config = dict(
    n_layer=10,
    d_model=448,
    n_head=7,
    n_kv_head=7,
    head_dim=64,
    d_mlp=1472,
    vocab_size=8982,
    activation='geglu',
    norm='rmsnorm',
    norm_place='peri',
    norm_eps=1e-05,
    positions='rope',
    rope_base=1190.0,
    rope_fraction=1.0,
    qk_norm=False,
    attn_scale=0.125,
    bias='none',
    tie_embeddings=True,
    parallel_block=False,
    extras=['capped logits'],
    init='normal',
    init_std_qkv=0.0369,
    init_std_o=0.00825,
    init_std_up=0.0369,
    init_std_down=0.00825,
    optimizer='muon_variant',
    lr=0.00762,
    lr_mult_qkv=0.4,
    lr_mult_o=2.0,
    beta1=0.95,
    lr_head=0.0113,
    warmup_steps=200,
    schedule='wsd',
    decay_fraction=0.586,
    decay_shape='linear',
    final_lr_fraction=0.1,
    batch_tokens=131072,
    seq_len=2048,
    doc_mask=True,
    train_tokens=739100000,
    steps=5639,
    dataset='wikipedia_en',
)
Each number is 128 + 24 x the weight over its row's rms, rounded and kept within 0 to 255. Layers, rows and columns count from 0. Numbers have three digits each. The size before them is the row's rms in percent of the matrix's.

# layer 7 MLP up, 1472x448, rms 0.107, rows 1454-1471, columns 392-447
098:138111115137175114161117144125081101155172088128148091099147139150161098155172103128115156139135144133135144140172078176095144125105103116097139112098121112119156145117
098:139087098116087095084080156117125094108125194105088138124129179142144102124126125127141131193127130164110111153096096106113134111123080126112121123130126143136131146149
099:156099159109128132143148134122121152149178144176111170140109138125126174149104099128094100089140113087076140124086099137123178161099142154094110126152049153155116120130
099:089174093156163108083147120094168107164154082139120106139145140098131124087123116169112156104098148144138144111101131139106115117165134129119108160151145161086117094116
101:092130167140119143130110115170152099138111124093144076108161110137190147119127134176148132088136124114172127114132089124148139104127123118122141095123114121088148136145
092:138136143129129137144162162135123101102135091136110159107076135172119099152105101155123105148160125137141118181138139132166148150159085106156146153135121134127117186166
102:133164113064152101074121160137115135135142110154113157136163062126138120082098111125103131112134128083161141146151179147131092121139132145114146112117138146112122173156
096:154112133136058105148147109125168156153091084130126098151115147104150127143118124147108140154129106147171128136124153119104142154173163105136131128127089137113112141153
094:126116176120110131096127141147156123093130115113116155151127110109112146139135143110121110101110093169131108136118167153137113163143167125138098101144156145111073126101
098:149151111126138127141129092166158139120085124109113068179089078137141162136138134148155106113148141155159129126146153157122093139100136087126123102130185109152151143168
098:108100149124088141147138132096160126146158136135134145127128140144099107133106110119121163124172135096154148154153153122126157108140129127090116150162132172105128155118
103:088113138120118121133129128116126091118134150119114115162188140067135145128126117155103141149139154107120122094148142140133161148147101142146124129096111088129111144114
101:109165128070114126111125136113072138160122150118132147123143142124142113149113147135113191113149128128128092154126121101158137164138141172099115125121153103125138149133
095:113103090155115130114110123173146170106146121174134109082116144122102131107087152142128123132159187144136135150169118155155163110107083109164110135151112133078137132093
092:134117128099146112119118147115153120131103102135113117127142141073097107132138160139109145105144141111133134120124093149135149175146153172121132144159116107118158135118
099:149136115168119082111138146163123123127142072117114167106140138113151127118121163196174131117147137162127142131098126109135121137119174144111113077128103121113127110165
096:122130141160086130093132135135156167138158121155112160136098117155089120141127101115134093144131122127147103160099125116118158148104126162091127106106159123154124180086
098:168155114130151154146146122070095167141149140113149133155079094098122155118149134155123121126136126143103110147110156123097144088139120124127147124119161123106149158151
# layer 7 MLP down (transposed), 1472x448, rms 0.0307, rows 1454-1471, columns 392-447
098:114099126151121142080205137117140136105129156132085113165156130112070163103105132156145112162165153134100143104069120122100157123140119095122101116133163127117110125121
100:135125126158101146163128128099144135164119092130148113106119142158115128104138128127111102136125124093096094186092133078111139186170109119116115134129153158091120107165
101:089148117126135145122122132204156093166133149112142106122106159109079129150143130101147115113145119177167134149118106098162095167153117160162112092082115129110103118134
100:119123185162107136148123117151118095106091126138138099168094128180125143138143110118165127111114107094110149098133157072148077090061094153125177099133131119122088098114
107:107107111161125138118097150148117146117132110127152092143131160118128127130108120107117126137153153155098160121129095116121143147142153129120112115140172073109123088126
099:113130150149101110134123127102113139137172145142139103139149107109151154109165175162117075118112143146112139122085125170129108071130163104111106120095115097145126124156
102:100108119195149116121137098157112157122119126119134137151152207136186142156124143086089133110143129158131108131149089144120093135105114123151128145108113150135154104117
100:153126080135139162060128149124131116115140105110138161117145071148107140109173065107172140149121148104165152104169125142144103158074101133133149144109133156123140152129
098:141160135128118151105139106135162108130122109064136126156120117107133121124162102113108173158149118106153173179106110153142091108121113151124140085150112134103118127120
097:139118158134119125118106119076110150156167157189114136120118139104116144159131134130153140125128133107143149169122144125131123115129144111126128162130111131121130116085
099:160122157148131144110176107162102100141131153145103125127111152114173137128124119130163155124137132094078145138203175182154114126155101098125117136111081101132157097105
101:132097132135170149143107175143147132159134130139124077124100151164113153045130169094169097172137122127173123196126096143141078105105139099118127143121091139127096127123
101:126100123136146123163147128088152122155114109134122098142141133157116154127148100079117159081100126145143128101151136121135126086131170095117094099103118132143168107127
098:104100178144154105105126121119150097119102119119144157123167114127102144149139126092111090160104098142090109142101166107115165163156174090118138113084119142144147156114
094:137158133096131139120120105168086124121168163131167161102106153122164105125068114119170111117097106136139170156191166112167103133168113160137163170077097121171133096101
101:145144124068105166126137122127132175138146136109179122151120128108124113133114125112137087118120104129173112142159162136131113117120160147156127119117077115160121143110
098:136062108150158117152154158123138114111144112124139112081153156106175123102164130095135164139114160151127148067134151147146130106080136161124091150139081116111147104154
097:143137146099155148117135132137120155134103129172127136146149126135135085130108145077153150085124164090105158133081114168092102123132121142091120112144108154151129114072
# layer 7 MLP gate, 1472x448, rms 0.1, rows 1455-1471, columns 392-447
100:150132117125095130148097142077166126137149091192129105115132131106181141168122124140117144135106098113120140107129146144123115128111147131146155140122128144135117101129
097:111170141093136163124120117105096110156090138113126186147079131118115138121121148087073168135135079152144132160167078077138177150107108138158130128140177119120107110157
098:147162122129147145116131154126148113139111141125150150126159106103130113123139130158109131125143132096130135117117133066097159073110091150123086120143101115078082154096
101:146138143170107168096127128163162120153109150107148110089129141136145124119137097148106130107120126127148121084091109147110106154129109136107134162141110137097152135148
091:137114140158145144105124135134143090096130121138132137107135149156122094120125130088093122090115121097141109145160140145112143147171104128106163127098083127132118123094
105:100099133119194084120174132097113130139160140156119119116133204110126115168141123119150134090107147169120150121141082099129072121078141123141112145118176147115142153127
096:124067112123126110174146135137132140083127123114154184129117142124150134145122137133109122082123133091140122125133150140154148121151123131113157129108140124127115230091
093:135123181110158111096121106116163110115136116087139137147139146138160081122120128151097139103114086159144123107153106059107125154104165157082126141124108151097151106136
098:112137142082126070126133120138121129103148077094100121156126162138132122135130120111125117131107195116113121120065119121129083130148141132121117141119156114125120138098
102:126120089078144107116119139105112154152122141092108115152147122123138102126177093073118078117120115142164164103077087117150111124134135144121101134113195161157153100103
095:146082179151104130112151151156147105122128084152115130091101110154123132114144136080196126146139116135132088167076130142116088152119150103121080128139130150135126136120
100:132112142112118116087148137128145110110125120098112160148089106135123085113156136127098116086114126143154156116129161167162146144147090153141092141129154141104144125150
099:109160113132159123124123070114108113128122093127127105118077124132162132074156141130151087139067118131097136163102127119124110128137177103136135168121140138140151165181
094:138156123144090144167126135099112139116167102137179118188117150110114115161079128149143185118111131134148132123137158117166125156135131082187117139141124149166103152106
102:135128137155115116117129131170126094115101140134137109120117139118163130102097102189121163106143177124172114102134136102145118098151110132120101112140120172113104110149
101:106111092109109088104102119097136127140134099135122110154126149142106119137157128168167112118161105092081151156135111105147170145105103086143175128099120107121110154100
102:141098116146107104154150152171127134092141127090116140155144131117107139112118120181147070128142133155121110172157118087133152147120161083133147104167128096089154123152